Part of a small language model's weights: 8 heads of 64, 904M tokens.
Each number is 500 + 40 x the weight over its row's rms, rounded and kept within 0 to 999. Layers, rows and columns count from 0. Numbers have three digits each. The size before them is the row's rms in percent of the matrix's.

# v: layer 2 attention value, 512x256, rms 0.264, rows 142-191, columns 64-127
# o: layer 2 attention output (transposed), 512x256, rms 0.241, rows 142-191, columns 64-127
# q: layer 2 attention query, 512x256, rms 0.263, rows 192-241, columns 64-127
# k: layer 2 attention key, 512x256, rms 0.257, rows 192-241, columns 64-127
v142 099:492473526499540556546455549486468495486493464511515505509464463502461577532473516508585459573462499511470556531523504551472514480487513469555493537456466483502452538465427446498422455530508447
o142 107:468541492456456456484572461513570459554548499481500521451524537469549442457568496477463537471515509503554509447433514471505456488499487549458507513570532530502561463473560517491515558499549534
v143 112:523551489467434593511509497487514519594496547465493577535544462461494466461523510477525514494497554534495445470474552457517473432437445428450480507520577560435523532476483545505484591456523427
o143 112:502461507489539434501472473520492454436516478558469447472472514561475517524449527502474461529482490440508571519487499540475540566552525560575545505468468483536492532540522455454520472521515602
v144 104:505540478496542438492522567515517504530447558489589460390457539486513498465443461448455537570469456505517433488560583578609526479490441484504492518453484505449496548505487541505502511466535427
o144 109:493497458545486590517505439484572497505513419478432506601515525520529509506507509510569487455512512485540534550475429434443473546530550495512502489610522457569555444505529456497545514497486584
v145 105:532502596516496516594481537524537508510530458522510517503489554546490569514462433540559473549512424548523501487506534405423513561552505517485555490569532559513482488469494488464459551546472465
o145 108:504511427495539522415503464480424436510481502468512498470518439503514387466482547445470514504420542468447501478451489608545468424434507455476457473506505428510485507494538480445498449507529485
v146 108:485486496519477473537475506471525548450522487482400492464500484500496522502422512527497502519473491488553548543502520480485539534468505424599484489466519486550497457436501582522504445533467526
o146 111:497496506490535517505521477487505495546442493493592529510500516497478471492502487509500459521519510494453467452479520506536486555527524600414513481530462474463510516576465469414492553455527462
v147 104:459482501560486444420517482425558466509449471554558442611456487531497531468521562486484491524510473534471520508478530574432511534516536510475542414547571506560476512526495553521585488528410528
o147 105:527547493498517511537470465561404521511524536483446543421494484487499491507456447549553465467482571464517481496542457455542474476481475497473426579448431551441528475495491438476417472483601442
v148 120:531485475486538469516507536546466475559522494538492466491561483455454536471539536497514496533419560513518569503464533450467507543558430531559493490538462509535514478502542530549518435556567486
o148 117:434467502516443564501523443472555528439485472484521542544449504536543454535484474470478495456563438463466447470545451524510487468473518472471509508446537516517533479496434485477508535453454495
v149 109:509586505492436454504543504530493397465528541437496540541503492519515516512480463551591530422541566488467488589563469523537510487482500580469540503473512491570490467448537543494522455503521496
o149 109:483410450522601565495448512504491588534475463515497501458524528464514462506539542464446456574449453525548502454427502471454498552496530405514475512531463472396507528554499446515474584544453492
v150 100:513504590502553456535437467474542426521477514544521472503486530532476456549485456469385435495431464567503501489459466474483507528530501508484439474452439550521498545510507518565564488545547573
o150 106:526495452478448491495552551472456518482476452452436538510564465439499541435479538569599537494524541471459462505540536474506556473478494498494560523528557459455504473449526465414475535451474487
v151 108:553508508511489467501547515547475409446504570489526555513562517490531492477471543535541508523491531498510511531552538570504431493516477486509472486465507594451503573479488532465528456568485551
o151 111:478517517420490552519427488480510551560491458460488445475509482536477495516562453482504528500507452507498520449434476426508515492504525498462546477524497441514520413525539483517479517454479416
v152 109:538566559499540518472563437483484475496452492552525550556499478507433598522547542570527463575374536494493541491467539501406433520521437477476520503480527519465467443546482523464442487482509528
o152 106:502462414507488482530457590467517502495588536473455473491507489509553421453456470475456496411627466509476464520467495511590538545465505505487473498479470532542511524433501469518539495540442501
v153 116:431551511489535503446474531483514519511445483500476483477469474433536542516532476531528491470580510511480514456424469532490522533449430525442561552472515508450473544548520508534472527518422504
o153 126:531482504495469489553524457481497490451577550535500477540515545612476504528489513476509510524445475496521510530571534496502471495497586484525470435522507517542492422451485471449516463498545452
v154 109:454464535500530497461522528457545456463492511503482533460481515530443493440469479464474510501464579484450582485484528523525493519479534504460502522488519540453462512507509468525479514529575510
o154 108:554546494505472509538496468541427540540526459466475520584537543466524505566515539522486484508506446515526389486499458505466480458452488499521536508557474470537531512492473537516518463467416484
v155 113:480469477537467550494463522570539509471412580519579514509477489459488537533470483493493552508497466513369553462503525498439508475525496570527542524472476534462523469502497471581502401571488493
o155 116:485532509452545421520498462477481514509559460481433483481514472526537491488528507518513440502511591464624471574487451528546489535457488485459505461498530498533451515536557508508487547434511555
v156 112:520534576485420517475530560510511459505536557457559538497477484503464535490533466537511552506505557461548471468535478509502545525518428545525451571503478510535485474448584503461505477530503452
o156 110:491441397481537499534464477491466557511456438520465440489521526507519440497521506470467432490526429518482562508470499516516476441486590452472523428499535483469519557526477465551498534461513539
v157 113:444493480483523453526518582484511485531462452514558420462504507467464467479503478458487480531473521448548482510534561506515496510495458475487507621444489517474543566490465492481525556441442586
o157 112:583492507540472524472511464506470534492489546482435517507477498553529532487514538491454558493522487521501541461493478481515542475522524513485482415564527480544508453487518529524575475514566484
v158 108:502504543457487525534434559479451490495472493464524527448480545452461459538548470494487528446507532484446498501488565520512520475514466475551410453474424504494506460484526526468497444461489549
o158 112:520526425479494507475593409563504473487503530541492458529525493539548519471452523492497495542473518498522506488520441481516469560456596523486618493495536508499469531500475470503540549509494451
v159 098:499466502477425492499535479529475559562489517546478511466527462553494526523523463474491528471425483406545541496463481526492454536514480532382435464511476521519564567429515475501511556471487536
o159 102:522539446493527500522492513411505490511479497455537518596437552451463460476497559514525485490504555625421485503546483441512579413513522458594528488511491473515438498494463537543515460493572511
v160 107:454375480453530443513530534489479447529553489501456441444419508470432541492496502514417475449537485513486536432566439480600518460447471482497485500509498425488507406481529521546426608408471462
o160 111:529607508569518527525478474501531525479432506532517577529597495525576414534530515476558532538483539436498493518472533492448499524505512494517499467456488533508476566494484485490598446525526547
v161 117:560441583522516529524460417477524516501496483549558433556475515469539518459460510411512521462479474474475540473515567467538530461540455437551506491524479457460519521493488590506578531522489531
o161 114:458529420496491484459512549495496488513487509474410573495538514547456473540496504581453458511477538528527452548495457544454495517489560565459514529496476515505473515501504424478419492493517453
v162 115:522493468500440516515496515448554511499525453449504557469510555517497500534506552527590471493448501545486504529494486551512514520450441462469486446515484564521542563462478567481537524405523548
o162 114:478496552490532545493539500538473501482472540562508442525502459492490514436486460463449522545558471439508512460509522431525451460549550520514507583497496425452528454515539456491486490567538434
v163 103:418535460448509560465467528523508419524490496520501577520509473511481563503603495516499553550455560501419610448540482486494462535463463419533532501542530497505558415592458572523494520529490490
o163 107:535458548499505474525520493473481566438466509482454449475518502459543471489501482432513482517527472485545404555441501511476530503561528577462499553389498494511445553457526459485506513495480485
v164 112:524487515510472554486529479499584494511505457501503494498526475573506520496471476469474510548502478479537500438453427474503501511537479438526497452518525563582499475649500495523491531484469506
o164 111:442544467488541463541440509479436535491459554471505457541459508461484516499506545553540466445508527496450497576540575522462482519459497531455478547480489462441582485455536461477515492505541526
v165 104:451510543491491438485523491515449528538526465468505544450494475419491550509526463455556475518590470485504497480494567583448489493447483552475441531481490520502517548516427547503481519523517484
o165 105:532534462491560515521540506447556535477472502519460437538464523566543487472512506520474549508434518486465492541530445469526456520569538452506555444496499476495481434491577458572490470549469534
v166 109:491435533499474564512549521492544515526531473512517539554520519450540479442505489509493484432534473550486502507518539465453482420422489520495578508437516559541490551485508518461485515484485504
o166 106:516557455508484471452469452537490511459512535483503508439477507497503479555466534468490490573425492489467452470508450548526490583585496511525411487503493451467485429532508499487516486532514490
v167 112:483509526468453512580513478483512480530542563498473539457552513482425544432467476484487572511462508493488556567478450490493447548558529475508547529434531496488489511530485471476475481522501496
o167 110:511497501535526484446488493535532514441412478528524435499453502534524470521488472514536460529536477470505505447533562515516529430447445538506497441557529522537564479493499513522504561480518524
v168 111:573513501514536466529544506502493483512531561492546486540472529445467411548586541483501468482475474524509519416489533469538497408456521490551536483536444544470488480518530536462472543417576487
o168 105:450484502495461562498460465472518517526471513524485506460543470531533549470424547501469539524513527450552498556517501541526532545535506536444472491415512480464498535515509475550524454512421496
v169 105:519476516539543522495436548465526489526503498454459541488481497608501470419549493548500549452496506477518489512455444485509443529500508505551499489583475545467494453539550424505530513470433532
o169 108:479498472493488445518525495562434486499521488523485456474531533411495530580452511488483434552468473491484506499525515508520515484500519498414480510493551460514504517462519548472544523541606449
v170 117:542494466510518476493492501558515481490517527501580500530427474507520563515479552526523499500551510517483429502523555431484494496497500498497445508580568505483525496536571482462469473534517415
o170 113:467525550517522493490524484408529550483491472522421488482522533472474511480483443479547481471469491497497569509452464545483532522485478472485567464458429497513467499453411483558549492504496549
v171 103:510545474503437519526494489420501564473543512486512451521488593452540539585518500483429477369410547539547517485518570500485572490580460503506470505474525488436512476487523437526505534456505533
o171 111:529445576500590470534511499566481493474461464544499534455532435490479464442471485533543528592555468422480423540547419494537457478462577479485510534539468490509476550499499519479522479552493488
v172 099:498514494523507465490514457481515513506479495564485454471474498530584542480485472488534528557499515528593516483492554455606512524537465396445427485557502489494511438505546476535487472443493516
o172 101:494460567550520541494481522540482517545488527404494505529483544419463505531523522477522511425506508437469499487461411513428498513474529552513520495502452498453518585479433504461579523515522475
v173 105:552480488424554541516497508549543449539518545574533564610514439556425529481460525505457523473494463491482528498440526557492478479543440525426522562492456513486468508523535480511563504540456477
o173 105:435494512560474445468467511427482527465519445415439451429480571451567439530555451520517478493510524489504470491577459462487486566454583469545523457484569486530504516487449535530414490502528501
v174 104:473484453499537437537471474514543555421498479494480531583501494502496489461473518529500494495545526533523533502476448495531467505452473550502549460485499538491422534490449496501479586494546502
o174 106:557482510469444551430518479432442465584478556541536519442473512462518441525511516459489555454500487443453474515498546492507542485507525469460476508525511490500552452505506498525543461463481503
v175 109:495525532486460525477529515481551452550565502557532563486503605525506548456471409497417496504490602564476489513500558462502508556492507520492534459519474480508464484530483564432518516481572563
o175 109:529465498500552483516502520443475562453424467464455444533524406403472494562527604511556505540479465412546529495494452505490516455508479483524450594484538501500524502430522419508507499505466443
v176 104:508521462593487488482545404489425505514524514454509541555557481550518511548487502469463492511503510498479515507495590510492462520502440437466456483504503503507489489453457500531571521553465515
o176 104:528516528407489522490430588523589483470499435559532474433501517470476463426505499516541478491498480512497506520486451474495513481494539512533549484491498526457510513521531495539431468417538495
v177 110:464574542533484530488458499581493493551548497516489492505483512558535487498474575502455459460495527479473557479494490476475595477510494416518530476516492515474541433499474465562539507458480541
o177 110:505406438463493480525521515455540488461476508493493515528507511423475551499487435506560522506494450542541433528529502532514427544503519529483437517490551490509461559521559559427449510547532513
v178 110:479483575446504511463520518491554404458580544476546545540482559578473503494473491569486477457458513442441537441526432470540474507496415504544470561552570530523436494535464540446457484471496454
o178 111:514526425513513466504489464523448533539412449563479468436499445452562496524551500444535517519558491584563453544452547537472550469499541481443506418434451508473547520463542414554509488552521555
v179 124:470517494521494506519490510420470487488486493505502496496507522491584446488570515434525558474436464497497537497516534509508437471508442505534489456502508475447498523522574517473377511444519519
o179 122:468466475486503498505493489590480554547496472521523538510505478513458517524516508501465455557537487493484461497570485488546575490426535497480487573499459481571540466460470495519605489556497463
v180 109:514484452497545465494538533581470532464550462447511456516487519473549435538581470567487585514524484492485466476508543480488439417514464537455501492574466404508458539453468486598524509476465537
o180 106:475492565507436537493473443414506468583414518538525503499470510512433516473447558447504419471417499489501517530484481531501512573444536462541503489456536635484524509564513523414539510553553412
v181 112:520503529449443520491507487412504536501506534533472503515524561473487538517437556490540501517485476500506525504476487471518481487517619501515528519493481461541531506496474484476514540487497544
o181 113:499514499584564495452541583494505507480514454457517481509470426510487477506549471504441516486466514487475476491513479518461514513476427499535494497499484571461500487543467529500488447507489456
v182 107:466521519502522490498520553513562430502493508565540553512514465470491538473549497583478497490488512521453444467467470515485485476449528457449518443460513491498399535530538501449577491484477514
o182 118:544533475506479502541443421492450550505482504434415481509476505553530433488486502447528501448503546486548561543498568497524540542532474516553486516505539520530566483479492471552417501515452460
v183 111:520562529439441540502500517562426472462623419380514454495512558483506492579501482470501519452546492519426481481480490580517508497492454495469529481523471513517489433464456490477518556550544492
o183 111:482471490466529461501465472474530518521454541584473589503502438528473543436459566573494467537455496541550549511453477430480455546450535488520499509478549492532502558559567516542464487488449504
v184 107:565488501507567558542500464479494394444465540496499525419428481532450501535465469486430536542468493481506454517438520519572484490409429517487520494520577493533508489542492534530490440416459494
o184 104:442495466471450444411477522500488586529515457492519489575568529484563491429473569534550454448530523547468513529534537467448568494587568505513444473509434490472476506463550471441511562569529535
v185 106:527551488520480543513487571526542524473489522505506488448501569438572572506478472501475500462436531481508531574506545479496512488523560542431470456519551523507519514494508568434559535525523497
o185 108:458462481554525485459496443537449445536503514503505467487505477571449451500480506527569538580553465536539462427563469499522491518473443457561556523514461450500501467506520424547471506465462522
v186 111:509562506460542486489431535468484537485495501530512459532499504479576487529456387523498427532481440476486513438474497510467463474472451534394466582519472545538466397516453544417543500524522509
o186 109:516479516547478504529531511458543488433510471466453525480482452518479554458547564494515540482452576511498479540521489536514582535523548491571525452485540462441514599491549479563439499442514486
v187 108:532441486443457468479529470484412590499445499476570545477459483535483524502499468443485579520476526481475516469465497505443438498533523444469530520455526551496522551479432473484382524440463471
o187 106:426525544540544530497438469477584400482543542520452462494541516469504458489472536570481436497524461518551448479514496466545551498465487535563486488544455507544499498505510518501602442565560525
v188 116:490498486528504503528576546535503502496543480473516475429474434527558511522594509485501503465482508448594458518421493582509539477595557490522489495493563460550525471525556481521549420518489487
o188 111:557512538491503460484419477465500452511440533545493529553518534527467501477415487503477507521524472553442513511566535415476437483420478483491532505551442508467504488451444477464485578443513548
v189 112:508548516534504553535567528447493493587503490574472512472518558536600498456513457512501515490492442531504396497498555539486529527487456437527522511507488539486515453474421553553445514500459467
o189 110:517462417490482439453475423541562519427531504468502502513452451473442515522513490482477531500506556438489561506518418449451493448532517572510505503528506438534480560554561495464538476462547527
v190 107:380493497474493596495465450432531553513487501512525533530528454497494563534518491566460500472462479483500510501517525478489481485521539501574498446491483471505530485535533478485440525532462481
o190 115:595533537481527418501557561570443478494512459494466480485455556491514456493467500476485475485527484536510542501510493486517467490507487538438525554545513557475455489513467486484557460487544502
v191 115:547531416492504421425510473421496496455514463369479544509531501486434520517541498528516499527433476558476487511443526498553452549524505468536521418447545480433454491494481479486518455462504523
o191 115:475461549504524548579474510578500519547489571629495474514457475521577527529459525438503481445560570418517512509541495517481548464460486522463490529575468537532512544557506483478478545550477476
q192 091:569524486489540448493424501492495508504435564555435458562474468524546554516465558546446527513481453517510407590542465478485496440536486481461497463466451484543465448508444549523455504589530526
k192 077:512526527541474495435523486420470517496516431521486533452469510483516464516458508440516424501576532487552518459492462475448505518539513457463556482472464472484497523526388492446544445572558539
q193 091:516511495474503508466502541460455498469482526557451417469472540491502447523510501552478463521521490505527437500554473452530501525504558504485517460562523460539481527490453529471442523601575489
k193 076:513443474576490470500504529491494532497474448486494542497481479437574498545509509469550497491573465521565508471538476539496486533555559482492545473590511474497454500548450579560499467501494495
q194 090:520491531422439554422519466431505462483522467505494484452513475540431509408549462528454536464533577538508514461509562411517484541475457508420459487501521445501493490505481442432534531561538537
k194 082:484453515548524555479486494489498511519491524547463493536434549510564488493548469464509478452474457507580490456458473483482582473625460562455478523548541518477464466528422543424499467499477537
q195 081:438435450499508522513457488503475516508462482501442438448485500483470452535464542494521412498488464568516447535477537525539448395574478474537518526593461517505531512471466502502470528508466474
k195 082:477526510550520527437458494501537569544491476448518502496524454487493473561466546530536538521520520510476477467464498506567458489553482452536537528504537546542494566469519535543532498451452469
q196 089:500440485499516479508469492481503528498540495462467495557491472494451448545550496502502492511395438533510477519484520535423477515572490494479448499499429532458517499545500531439521509529519535
k196 091:523540550547527522476487545473481435520539531484497520517456510445570435507526602458515508497518439562522542431457497541513512497452469492474525557552570480477513503491491548500506461487502571
q197 089:467548514513499514487479522562508552552516459545523539493474537550439515505487450541429439524487455486371557495527461488496534450487459441516543481558499451485460515533511503511489520462574474
k197 096:482557501524470469542517511524491448565538562522489501532477502515521526434525453487449499531571568490509473528586492434477572512463497520442554489421444561443460473493472572534483494582473468
q198 087:479444477482428524482458536460485558453536462404432531470537525523529448512557490542548514511462551530496487518470446462504548552496470472484487466482504487446521499513453526456526545516538577
k198 089:541571525543536475477509561460407494519503510429510497417514537478517479505530514513431465476557517496486550573462491513473488530547552473472523464493484558496525483429457570493466493489505594
q199 092:432472503492457579535421495497527516525502483551468463420544501513516474540458532526508503509495482529551494489442542531514524517585529485491524518612532504447516500526482534477444498502479605
k199 094:521520541552465475503516529475566504378523501492542542468457475502516503484566488486515500442476505607487472549471452575485504481519483468490497484543576495482501553476469496490566482427550512
q200 095:508547500556515524405529416567442504483539542590467492484459541463444490531482540477538530423554457406504518505577503523594506482484521585522483492490479475517463451567539500573521454426456475
k200 090:492496492509520520568475463447516477422594466446456496487463456456450585474511443539503510524479542508428511539482497514582429485501560517490494430500402509393584548496525452541484521474484417
q201 098:491503557559582490526583501526441446476493521500508501491530501452570430481517488463461571463476477500518450581513437518509575525514471525436500411548451479533535448501498463492433568542556505
k201 102:489510418541517514429489539522518436604473502517534475514472538571472509485467464453460488423570513514487481467484542482480484510479476433487498591494549442495461496447564508427461462482530475
q202 091:526483465560555553542536469437492437440539425508486479473504527508499509511522517470480530425461474549538471530457498569533531473557537482480456493535552546538536515461484582444521516486512584
k202 091:526505486484481567514530453576507593514502475474531559471557504477574500469493451524504583521470494527460560461587527481493454469577418492551510540531564443515464457474489578517490562469552502
q203 091:464492470508419457458497556489414499544510502506500556487474464464595522564532492537522469432572536508472485598460496499549491532521529549451535470491478520471519521487533592518546490502541517
k203 085:504521493433527525535473478464456509515533506535451547421502524563518463564525543481520445527568488520534449532447446502475553446451513516517579588467512537533451427463458600478587547485514571
q204 091:459602484559467414480474507553526510566498520445493570403458495492504515452463536497496465503464520449452498503481506479492485496474539479511445526479434517505489470496474523463515510457568524
k204 106:497469551525538490544484499604576462469516541522485541431539415473512476534487448587536534555555528493535525452491459485560508480495556529542509480473468586559526486495472527557519454477543462
q205 104:495496533533492509502569488492483438534535555494478485519432486492514456506507443450530477508477441524581490527500505447535510552519490458494437460462520495558458474501522499549529439590440521
k205 106:517471512418507474470500503459513429479509427535513483574513550475492534470481538494448561513503540448609462442457537492566505503474508538475550497484504493497524414505441443468550568518495484
q206 093:481494391525529521506463545523445505511563531453487473472444525509535481457529445458494519479450460447545469531524507532570426434557445499481474489488497510527466412483543526523395524524510497
k206 086:501425502453490494466495543548495497519457558529471488442509502510546520459553425563503476544534476485548439425501546493488481483487537566506579517550487507451468478558423530489551511505511443
q207 103:480445523483467537499536462497537527513522510458525563582494497463489405469535509486465529460526528555481537440503552508539511537560429519508538481443475427533474481497472509511523474479420521
k207 099:553519481510565507513514493426516578510540496537436491461514506489542516476546472504493516480521540577502452484477510538527525547520548477431521500514539429451494553484544500442452503484427469
q208 108:512608477581450466540551482443496439493534580486506506479543513499493513524540620591509408509486492527551576540499448505524525562467543499494485453472518535462465514525551531512564487477515519
k208 114:515500525422475488601522477513534452446518447556412524496500540471564542464567444511502524459455525519493532463521478497514605497507549532485561479490527474472466489496525469534490483485469469
q209 109:468519579452460491541550555491563443509492489542547556449562436464463531473489495563423471522490484533496549481503436455473488469488564451553491485502456495499463512537481513490468469538550509
k209 091:544540500504593561508456450549555494490476517439532482621492475478440519529497530424525525487529453475478577535534441456494500472485531439560486527514585505440552484484526448500513476497467513
q210 100:560519532468492506522532509488481469477547506476447567485496530558525521464432545473455495538514504549476470506476508527500485485489428449517423543476437561463450471505495540488428539505495407
k210 103:514471504450552454490486553498527516508499481495488446487503512496481530507501498515485486481561528553489483468512472459446536512535525464536484536487490584573430476539531498514541532527456496
q211 109:524469470451520526537518518445522510469501463478551519558461478451577551490544486458541465538517601511539541528527494494428506520500461441487528435500502460481562557394524515557493561442437545
k211 097:518479453447496551496531455453502516623485415514484472467490536509469487492549471542510473570541468562494475470507542489448467489497491528516522517477523471568501509539471484572487507545547467
q212 096:491484464499469480517484514538491545495456521477454545563478520392522505583481583577439528493466539532514494513472495598551528457563482449574562522502530526543537503513531519478551424530493518
k212 094:537536468456507541473543427579535426511468469516469533469466582516519490552499524566438528574466432509521505473425511497499507565556495527406515555566518553511500476535558510470508501511560543
q213 107:477492423483465522435508571522519578559467501501551518518525538451484410575493509467518524528506452479511509553482570539475466541591495506493580456517493504472438514431516550453475488494529425
k213 104:472452520436477508547493509426424569496458511527512507539479621465528514540475502505415484504500406514463522468471480539482484438451522448549517479540435451429419461554481410515458485510531474
q214 100:523510462487513548505506548559505493573516487459498558477541537526556503506476504574532566511485477532523512490473485527584418466501500549537517468508486520505494522471503480483456527496480546
k214 095:471507538463477560473467506504516460473552527478448541527493542504558487410475501517558464569547502521496503462469493498514497586581496480558512469511496478449470451504494531454578509460431511
q215 109:517463562553506424437510533425527527521471436426491561560504468581538449458582483481474508533476505433548521422457460517528467539479490509533510493570521441495493566529524503586463548460486492
k215 109:603553453490490443491534566396485539443523474535447501565435486447515502532522446481511486516533572464532451451473437542485558507548571472565544504494484549474486610468413486499497521523444463
q216 102:479498490401519506520505480526501546507470481480446553554572522456552509498415461496464554539506462514484503495543503460499496520507445422468527480487554539536461510463473416480544569517518514
k216 104:486530480410476430514460533430495521461495461479456453524476452486525575475469573453454455553512567470539484495506489484468461506521486447392507498501528416472397561505575521503476494501455494
q217 095:481544497515505563529478527410499538452455482563523493574529483477422502530444508471476429492504543525491512522444461440459515502513519452537483441442481492417458530553397497485549464508514491
k217 095:456522516514444483524524471464516550450523502488485508524549495487463444557539495461478563479480484486505475519499521439526492553476476468475436460429460503445489458436535485508512515519527467
q218 103:525532481552554452477482476604435533562482546545474501530482478536515485554479440441464536496534461493508484495552501421509479515478548492554526488487439507534517486553555467564495566603549478
k218 099:466505493577470494453493456492508490488423487525548519511563434495579484503480490400549498488432488548534474516469465481535498569489567479523494524512493551548476453459475456508525528510506444
q219 115:524496504451479537490520482491526524497454508513519493534531457452454435519522473459477494604500482487484453573500481479525520515526552465565490500485531455486500537514473431496440398442463496
k219 094:492398447434460562476476576539486535499493463454548497529489511544511455506502520446470511469559497418454489486518536524450522556490504393529425533530497432514465460450456486510500458467485565
q220 102:481513535563526526495524505431440531456508548602532535551509530550539584475438453512493479536512413484489420548533583580479496473501546488560542511499454527497495451520464467484443497488534489
k220 099:547524500496524464506417545438506531500440474472494485473543517482481556457508544537556465546523522515457542474504505467523463492519496506500495482511432475435469497492544508520472560465526464
q221 110:534434467475475502455451500507486479544533557503510456540419540503419513483543496512522550516499471483401458468511500428478498458493416476537465445623485466475473429467559495483507465441483497
k221 097:422546417495479460506504554493481439540543514474518439449523457560456460496494499464478450531460476452439422510488489435462511449466528439483562512466500502460538538532493547483420512449504519
q222 108:450497375500563504454551508479442547441456470524509489463482530474499535515490438463474461511476514512475589500513531495568498460440500442489465508536491508563560492552517449512440452518555474
k222 109:460520491583479501523536501505481478498467528459544459519446539500488488494448470507458546464449493533517544503484493524517451526482492541546450469502567487586511513416589447414492435537474483
q223 104:499427471519468540568526516440529561478549526529548549503491528503573534451548468451466455424552534500514541549444516491499569496513553536471457492467490491463485563483564509570550467588562568
k223 096:492494501475489524521514417531528578511553524517496521535461582481590453513485499468466578490497469430553488455447464562517487494489469582461507558486478471502466548517574518460558511596562479
q224 088:478514462485502478449513509495497388437476498491488500432497544384454438492520541440587566501448465490557475525534487519532541549514496562468524585474561477490508488426494548539527494437488441
k224 085:525547460506577458552504539450464517516491502483457493457461537457497482539491554506412482448537482572458483477526437507508483541447447482547448510465451549541501507602428482423472503497511482
q225 094:509453564531469524444516461518490471556500530493508474530458543464535479425582497493444478464534531522477510436518508453475443447447460521561490530497464468495546466527483446448545564497540494
k225 093:528583411542569484482575485495477555474486525428542484471534555513513507501529497539546524528559474501481485546445504490480544532541569435464470514523505509492453526555429504490436507505511463
q226 092:480510471504485517497535514454521487463452487549431486552428475493547472446528495573461481420437393590469490495516450486449457420503410487518470503469442549475522410545422449439481459444492476
k226 086:537449487445549498476507551513461586491492502452546541456486552433595452545482479500494466528512488476487489474455431523495542481547520477488438490553594492494521540518459522459527466504497601
q227 089:540507475536525519518544558490510552461520493533408555565473540547502534529541516465474440479442539519498459551466523470428488519527478415445503412546561499471486477503491535503500476528588529
k227 086:523528540557442503484529517494539547538421536509543513557458462450577466478500490477442535435546535520529421456470441471480476504516529516483585568529514574592559487470500511445503483496474454
q228 089:481462515459473488511469460476524526533484487570525507523500509474530533445526508452570507498490522495464449520488473474483426469524539528545531531460499440438468518496485456537515541576468535
k228 100:495515496496488542529504490483509490447502460483538497500459512580499534472441411514475568537487482499524509482431448513476519526504497512491508532486482532437542538506561465510512501474499401
q229 085:527539552481478448456518449534485513490518451549515477530541475442493512499456466521470533524509468506476624483528539527450492440479569498528498533405488507514460429524576544500535486485554486
k229 093:487480497510531480538433514529556469432460553562534528506511486508392498515513458469514514527426473468460459504505442464517464513443495555497479516516440520542520491506518463513515491569480491
q230 087:498494510503537521503430457498559495461487526525504502532498468465526493526537464591509490454491545557446526515586538519490554430418582523521525425543495517463492503471478441496449547508531489
k230 084:560583533471487518458514466482530542548528436564490491560482519605530526432495516506501491519431476437528402488532492477471552457471440530475427447386469449474478401550547534469476496490502466
q231 090:568491511470571558570464507510568525544504484510516500535481482518508532498443458489467472536476429557514450559483558464439499501565536473439512520540478531491477459465520550463467525484472474
k231 085:491509470601435507538561502526555531448463505444570492569461522539524513518442503518459538520537508503492434521515420624445557509554541443517471466543556478497597511451496478513565449480516581
q232 090:493498520477488533388549518492513573506573456460578530523472455498568465522493568494503547537494463522463544390508459453551462552510484523516522529454544486576452491558499486560482457449476473
k232 085:511547474574512429477517554408523457528548537490529517491471555490470512441520461503494491511461445548489541482526560495523402534501468488457461496505524479466469516434448571473493502492445540
q233 085:471570467525503503438509448491455519527509501550495449521552470470548480523426518425498534472488439489537522463553466469452450503543487524482559474523550516547512520467508458496489539375555539
k233 093:500447507502537524516522535479452501457492494487539448481501450457529552503489455447463496467501532481438525579554465510512492441376453477546563488451472488500530580442562490532465500550473481
q234 103:512525511440530486469486487471473499614453533569545502483521486477464484502430560462562529497535490582534488516531528538515518468482490520413547542461465605489550479420448458442545530454518483
k234 092:472443416591474545503465562535475488528499472570466545476517567561479571506481489503482511554437507500510494483518537573455462504484504470505492526541519518585496513474526455477606443416508439
q235 094:522548548513499514491497516550493513438540580477473505521536505471502499474537431556482501474485456570523533394517564526521434445419552546541487560515522502515544464493512548526523537544517452
k235 088:451539467502414495490496441564486572503555526592472480519505458490473568467481505523499515485515566474518435506514492415538499544476512504463563493522508476441550467563475496512443491482521440
q236 087:501497545454499491513544484529490510542461457486488562504535512423458480618502479500482466553492473571543507449505516529545478514477507516491528498428546524492418517475534518438510543437468486
k236 092:503497442565476557541555543497462512494488497428512505509484505565500532498500528526544474511569547479504473493535445530537543504481512471514463518505546549498562475538461536589538468448503527
q237 096:433468530500610513544520508449506540433490543429525569557497529524542444467497521503525483455506538503466543527578458513540508477493493476554538495518439419429478513504519514476502466552544464
k237 094:450530479480556503494507543559440504472477525559574449443499590439506440512516459510505491531491480445544536542482491437486399470452497516436512456547475472474484491499452460514465529548549535
q238 102:426557507540469441451474522477453506477425492509539461475455504567402566482499441531512503529460521462502531511483453493478506564470422533520514495513478531412413499514449442539478501460481487
k238 098:475455568476535517434497542482511572522555589479457483518526497480482494463547539492453471521531532542492453463504452469489520537512567478508511422532513424498523577511602454569411513495470518
q239 098:504473569491527564532545480468457521511483510505497543561466495450549527549551519432536573564509470520491516519497475562479597429519427505494496543538465457426497485483474505535491525541548521
k239 091:544522516469511539536474573505508514455600488502510425576427513469461465535522500511451466465483559530561503509501556543494495531507472459483619523528610467523464528491497534442534545448481455
q240 101:537582544501527506486506554502532396503569491402539494522446560503419533495462556556465529430535485549559563468537547473517492579413534493475506487496520490541475460558463526473456564469483451
k240 092:455474515530495476498551477480550512455473491458516483552529459496529527431542493502484535524483530544495479527469499524495532477433533511510612514577486520534521462485456526539542523544447419
q241 099:526550505504450515467462422532522486554537477518516564442481474479558422570509520531521475484533462538489418535478452531527525526471521456449493520501467457523500536496441524514497569478487500
k241 101:517473470481518536510491559488516492509514505498473462435446496512515459473504443492528493459506512553488539507475546516490513531452444427424509479432458574523499442448469483556495513461516484